config.toml
num_hidden_layers = 17
num_attention_heads = 12
norm_place = "peri"
rope_fraction = 1.0
qk_norm = false
init = "normal"
Each number is 128 + 24 x the weight over its row's rms, rounded and kept within 0 to 255. Layers, rows and columns count from 0. Numbers have three digits each. The size before them is the row's rms in percent of the matrix's.

# down: layer 12 MLP down (transposed), 512x384, rms 0.0621, rows 107-162, columns 224-255
# gate: layer 12 MLP gate, 512x384, rms 0.0752, rows 108-163, columns 224-255
# up: layer 12 MLP up, 512x384, rms 0.0799, rows 108-163, columns 224-255
down107 094:143156138119130134147096115127121061137185116135148128105115128080128119131096157153120150091124
gate108 099:138094108140146110125132112117153104097151111178158124158101142108138148136191144105129146139104
up108 102:147116119154169165153127133116156152105147078133113138133127114127147116151151117129132110123172
down108 110:147149130129139184140158102126144143138153138067086100108134118096101100126147146127103070155154
gate109 102:131181121144141084127113136080123119134136083105165114152116109097117134129130135099126153139113
up109 104:103177099150112130144145135143128091114107106163134124115103157118158120162133181147167090132115
down109 113:139116131130133080114125074143103171162087122143125130084087139115156092108090155122155120107081
gate110 105:156124133144138156132138103142148123096139199115124138150153124098128186112125145146151136149086
up110 108:110169125143141146132143105129110102178116147119167114107139156107171094118133095110115150165132
down110 109:144150171196124123121127101106146153126121104173117108086131084140132133144145127150133101145099
gate111 104:161116112106141124136174103128135135127099121116139104101126173077137125147126107112089114149136
up111 102:153087130127086070113172141144104149143111161122187115130119116079098121169094120108150084127123
down111 104:168102176166100129103095144139140215075139147135129120173143134105145139125115130125098093121133
gate112 094:134134124152132123106125152142155157134094092145160164136177142117126149105163114157156119156134
up112 098:109121108162181137134126158142129126114118104179102111115142144125174123130149145161160107125134
down112 093:095102143108131124163130107172125066106209087143124127120184078165123098080118166153118184146144
gate113 108:142169174132115090123147150086096178091092117143118153121128117088111133149174111130157149124133
up113 118:159118142147085089098145144114122129167123145125129140119125141088109140194127162143110161113123
down113 111:108136166115049086102152128181134227085163131147107127119150114166144134099102125157096179137099
gate114 100:140142119152140151120147124062116146155070095152165116142175139111097144126127168141163142113112
up114 102:119130126122161153132121152081102079101138115110093130165157118143098157173130126097148105107099
down114 108:113096080075136127140132105109140193132155186136123125123147095102078148125169147150170079153138
gate115 095:134092108136126105144138125135105145133160112122096117166092121107138112132148125094134147114092
up115 107:123142163108144110110155126126125142132137132122140171134148119120121167119145112158090112093106
down115 105:147116117125129147137106115138105046156081118118180123114112119127136144112092101133127133104132
gate116 098:137153125136149133127142141171125112115116126136090140144137100151085133124125116137134142128113
up116 089:146101139124151102131106146122132140107094116114136098170190137138155097133141093117112138170138
down116 087:146086130149173159130152106119144129163142140138104116121172156109135109138131156120138155124119
gate117 105:117163112116165158131156166139158157158105121143126117132124110132114143153112146132108124085121
up117 108:109147125172146121141088114153114110131096105140138113141123121085092114155095098103172147093174
down117 110:124133126152108137133135106135142130122122086151115103121071103131090131108108146120162129108155
gate118 097:148116087166128137144116093141098160118108163119152103081141130151132153083178104136117165144116
up118 094:145120158105125133155101114117126103139137138142137139141160116115147113157160145125146149123115
down118 101:128140132108115145124121135116118135135129094106151197176116111087121153101110099139104102103149
gate119 099:121143154126176125118130133124108118127139114136149130115140073140116133069163169097102102130108
up119 099:082088160122157114145153132198131140126134113144126101113137145133128122079094120137158106121132
down119 103:085153118127117094153125160103107139115122134119076119160167111127128122135109110151130137102132
gate120 099:084096125107129150173147156111110110146119091174149119134163117139113104107144113140136106142136
up120 103:170108143160134136137154141097125132114150137163101132182115107081172087121103144134145127142137
down120 099:108132122098146098150105116142102096105127127139174128133137121104064108148097096133140136127135
gate121 107:113114134109156103116148089125154109135080109128144170113137114118128134128146127170150171150147
up121 102:130134104124161109102149132129144122109147145169122139094126100159117138108132134127142114142140
down121 100:080150125113147113104076123129127106119103121129103144114148125133189125156104143146118129149139
gate122 103:113126148156116101127208106144131105091127123148123144165158118151105119142125122139089168159112
up122 105:090105077126083156161081036104164103126127090131140129153120151108088127139154146129149121143131
down122 094:127142162152137117159121135118138247111069153134135098126160131150112142149130102090161171153165
gate123 102:147125134162126127143093108100152081096111122085165158174091116096125128137145151151084118101141
up123 111:087075141122107126138128147165089150137112122128171096131138142127136173140098118133188158085090
down123 109:124137113149103124104117116169144168127126160106129133155168129133108090178106139155116079143114
gate124 100:139110109181165126121126123092174161128133190131112142148127124105119132124140132110113129131115
up124 111:129116103151111127145110111107137141121100087122130133171132159105133123121097140090114152137137
down124 107:137128111093191110132127124127099255146083098104160168111148130109155166152118098102125135122114
gate125 105:124151157071138155137144119171127142137153122109124104129130118129139135107153141089142107149134
up125 102:157140189119121168138103112163107157146109154109140138099152126092111151118063182137100129118136
down125 109:109084128106110119147104153139116161122142160158138144122122093171147153108112130128099129086117
gate126 102:097118146113142149110178148125123149153099164111121113164162087135175150119170143137160189157118
up126 104:121094138121115129130129126151158101110117168126125095133146076146133113138115111085136136125132
down126 101:153104129162115132114199108076113126137093111102102144126120121132100126077178150074153138163139
gate127 103:093091117125132146157143148158125163153095130091141122096095098143117162139123101122180094108134
up127 107:124176134145175106108134145120115164163152133128149147133115139168111112159108100124088140140148
down127 103:102144148143126110081149151136124154139161122121140123094119119175143120144153146122149152145125
gate128 093:142107144165122150102135110114169181137151086107147182109117157138114124114119103117176093121191
up128 092:135077112130123149123111094082121108110114170084124123112109133136078123106145142093146119158157
down128 094:066140152140132125120145138131140110149104080124110124114138133076131149110130138132162134133137
gate129 098:079139152117138162139085117114141166087113136109099074125150109140056113138108128096119126147161
up129 090:119123107138139126147134175157113100138140136135166132131091123158129151118152131154141124103139
down129 094:140120126133144096088125125146104250132131118152084104133191120086100140145140123136125139140098
gate130 100:160116081133141103110158098124099101104148137115151113132094109155112113128104132136132147115120
up130 097:149120140118088111114157155121140159115153115120118140113120114116114119151146138148123199145120
down130 103:090139130107157084109110122164136172125127152072150107127137106155127123126142089162088134139146
gate131 098:131174150118105103120146146138084165132090119160144135095124084146123146142100133105121126137150
up131 110:123101090118112116169107112089152154110108108156147170118101122133130110075104137134144104106141
down131 114:128064122146100133125144102137109169122103131113162114130125149112110112094134114118130164078128
gate132 101:114116097136146138169116084140107162118151175123147122082140113116145117160147077136090200156120
up132 102:117119211161160121116134087127098113100133122107123104165119094124126158103163117175153128154129
down132 091:135126113148121134093140137118150238188123115087119116090119132109158130146159163117122147140103
gate133 096:047130092169105121098106138145154163108161086083157090171143144140126142132120163145152157116118
up133 096:109116109089122156122091115143125124138099152157115092116116138152153125108153118124157109125113
down133 096:137129116182136091098131133087158042115116150118173153136072106109153149145149141147136144141160
gate134 101:098142104107145117118116096128142103121119144159124111117144103129147104210127105123147137139155
up134 100:112140183107128142154128086179181162130120107115115111091076138123123173140164095138153153128157
down134 106:106166153179133129166096115169095068135159126133110151096113123129101079083101153113114124092164
gate135 098:110098142140109129160107161059114123157118126095108096124138124105124139110108120107167073173111
up135 098:132107098143168128155120104151130110144106152158107151107135114140083131143088157125115116146127
down135 099:138147097115140108130077143105112175093143078153157108138142108106099108134099089122149093145124
gate136 099:123153139138118135134118152144142099131138173104113135148145106121142138166127097136122126138100
up136 097:082117182108099112139065114146092109140161124071163132155110109155145159154121117167116123133145
down136 099:090115111109111158130151151131060140094090114143166132099088110116126131146158132114134107139107
gate137 094:114124091123161133136140076132108139098104122102167146149098094154157136105148082101124156143087
up137 110:135111152086117147121132107118116136139138142144124115170099114105163113128145105129114120110122
down137 108:121127132118134114136134143099139146151137144119115123122117133109145130125147090123123122136149
gate138 095:116118111157180116136170111134140120156127156082156136142142122137141070124173103101121127191053
up138 103:127156109111084108133183118117144120126099152155150128114079137127106162128092138118142125127173
down138 109:130133115162143097164149110126113147121113148134141123122168134079102126154112161171072143151142
gate139 107:103158106105132132150153138116090132043113123110109127092139126137127138138127154090185156156146
up139 111:110108146138190100142096124136121190138124099156138135110142085099128141123140163099140108092145
down139 113:099114141133118146082125108178118156120099126158124129122089140073113121120188084128137105129154
gate140 095:123077129137147113134104155087098094145147089133130130133126160144104115122152134156150107105114
up140 101:112085110142107155142110154080129095110140105145138140131119128112119112133151129132121133132129
down140 091:127092149121146132116102102196119255102129154123158130164146113070118120121129118135162151101119
gate141 103:140139156156117077139114115102143194135147149138119152138115122127125169087128125128113142122119
up141 099:141112115111112155137134127115070099148129131140102110122139125116087152095127097110105132137116
down141 099:129063107119132108189149125118157255122112142129150132136149202156154136087145100146112106148152
gate142 101:151125114094172111155117139145161114176145119114122149128166085146158150124125163113115103132109
up142 101:110111142121134134129160161136107107146151139116177131116128125114102152120105103103129125134126
down142 099:126113115111141115173100143114134172149090121133136138127125149087140099102161131135052140120129
gate143 101:149157108152183106176187174144103083139105107122121148127139109157132087159118104090144153155161
up143 096:144118164145131173160195122136134088141118123128120124138144125097161140148139209167103161182119
down143 096:090143162088084092095146103090098027184113166127106107117096130151110136128126090122122141146116
gate144 102:121132118127121062119108139142111141152103127105122123164079139129129148129106128111131139145162
up144 104:115150104159186098116120092155124181139130159153104139119104116118111110192126079131098110117114
down144 096:158120160146132136122131130141121202137132140123184141135136131144163158135120146097135181075122
gate145 102:072084169105105106091130147111174148132103058154118159111120163079142110146143101108090147125132
up145 098:135129140118136154121075119070127089131105158131130167094160168096168153144138162043150136158101
down145 093:131097116136131121165137129120140086187198088145125124130134164106095128147161118118108110111127
gate146 099:089106122125138162094152152124156156160132109123154103126107145088112116107094167152117117146120
up146 094:114162156147088131079168136127152139179113146167080099086144109134137104175158153111098120172126
down146 103:147150122139123115098122116142147026144138071152132150135140104107111127110116130124099103112128
gate147 099:086144174112147176123116105167100111139107096102147158164140118119104128106115128091161123156136
up147 102:159134115133135149137111118149106143120134129123034151121160146113109135129147116100115132136135
down147 094:132137082145128141142163129144123041124104123132105132123146156121118122105115137098103136133105
gate148 097:112133096135093053111121081130103107129081108119117169084138114154161152151122122109139154160144
up148 098:161156147174147076142111124129150090134088133124106105157116136123099107122175139109126156126144
down148 107:097094143096130105129140126125113208114149112109087142116153100143110062151161085135124134123135
gate149 106:114108127124109076166121135061164147177112080115100167131101127130145153132150117124119106134114
up149 096:132148144138116126096150127148140113149152144170151120130151085081126157121164104156128146188133
down149 097:156135125145153071159179158128149191163150172110076130105130162109154121113140144145087075151130
gate150 097:130149113102122185118175127142114109111126190136108171131091113109112142130126127119096122095090
up150 104:118125119206116084134107116148117132108108107126110100104132134162157090096122118123142113102131
down150 101:093116133120145115141089153149120094153130085117178117166062154146102145118138168068159129101144
gate151 099:131130128135130123118114125142159107154087133119195120126127154149083140142133111118112132177172
up151 099:141106181077187177161148143154128147144157166167099098165134117136136072105158129144106118154166
down151 099:177103124125100105106119126116141002105127092149135138122106127143111129145082140163103108162119
gate152 099:122124137150131083110140155113100139097144076145120107154132126139134128092130128127119114115155
up152 100:111102119119119111192136155116116096163126121134128134081127105114173127125102131154110138152157
down152 100:125126103118119126089140187151151116128116161130118125105129108051110119149131128125131118147124
gate153 104:140123102108127092153129118113132108123063178123114116119142117124096129114092071095139148151069
up153 095:124165117148092170114147157109113120121099124153118121104121117076116110080130172153144152128168
down153 091:164117108102139090137110112153152141126096199103093148096149134130209119109097111155142097133129
gate154 098:137157179166119109121074118123152133138132149093174178139091142142152127112140124115133112091105
up154 102:120118141181118126122174154113114110135094124112107107137144136097088123173151136164112116188099
down154 107:128134123140141140133137097142132092139157126110145098153129151104152094130181156113130121126097
gate155 103:137125154134146076121144140126155124114152083103126111150149177125124124136144099181129122148151
up155 098:089113167122176118112126142119145077123154158128124124115106120153089128095140170126088122128119
down155 102:171084141139130156099165129173155101126128135129118110133096085168152068087114167130119129123143
gate156 105:119155086190124125147119124087109127141177118122114151143108116115113172133142092122125190119129
up156 101:133117117108143098120134170126136115094135118158099062138154105101091098114135118101139138100095
down156 104:126114091118109140141130101081107048164152129131132139139125143119121150094141128143144145096050
gate157 100:121170114107094123105116119158108147159128162062120134141131113126108140101127123138125102174126
up157 093:100140139191114120163124110138116120109136143157148130101138153134123091161099155132169100122146
down157 098:136135155125117108139117132141152087129167136119099126113131148144144136121101161120131143133122
gate158 105:128116101109151104121131108121118121133180109135122160098127139099126141155117116120116168145143
up158 108:125126131141150166126142120118114132119101143103110103146139189125126092132126106150133091150092
down158 112:138131095121181109153149114138118149105103129120138156121130142078112113150146162114127095120111
gate159 091:107129123113096139128117105117137091105118106114108097105190146091158121155133170113138126088098
up159 094:128191150126087137131127135116151118139126120134164120121123136177106122150184164139139121140122
down159 097:079172120126121171160099140099137145107101151131126106120145151108138096109105134113124126173103
gate160 100:121156152123121146189128158142192142108157122144152149116134104168103144156113176153142137130130
up160 097:125137112090112148127109115114097141117131109125114110088130118183115133108101138130126130124125
down160 101:114123150122145116101118144141129118135109125109138128127153147125162125156062145129117091120098
gate161 100:107160105123121133129136182107136087150131075138121114149122115103107127119102135086137138116091
up161 103:114179096121100137112146144071141146116104166163134090063147149116129120136135128131139138128092
down161 102:108138154135109095143126107109123135169126127137103119124156161130157093123117122159108121130152
gate162 098:154093120149102165150097107115149119156123060124087100106113126149094167153144132126135072147121
up162 100:076118092170141133132120171122129154143122110158126169156074141143161153148118117144142110121104
down162 100:158150113140092126149122102117128167136127106109117072136121118122139136120113151091154171145107
gate163 090:152093173125115111107149101130178082124112108119114150125108116140121155139127147163147124132123
up163 103:116133146161109134118144097133113124095164098159137128126142101127119136137131140156153105129114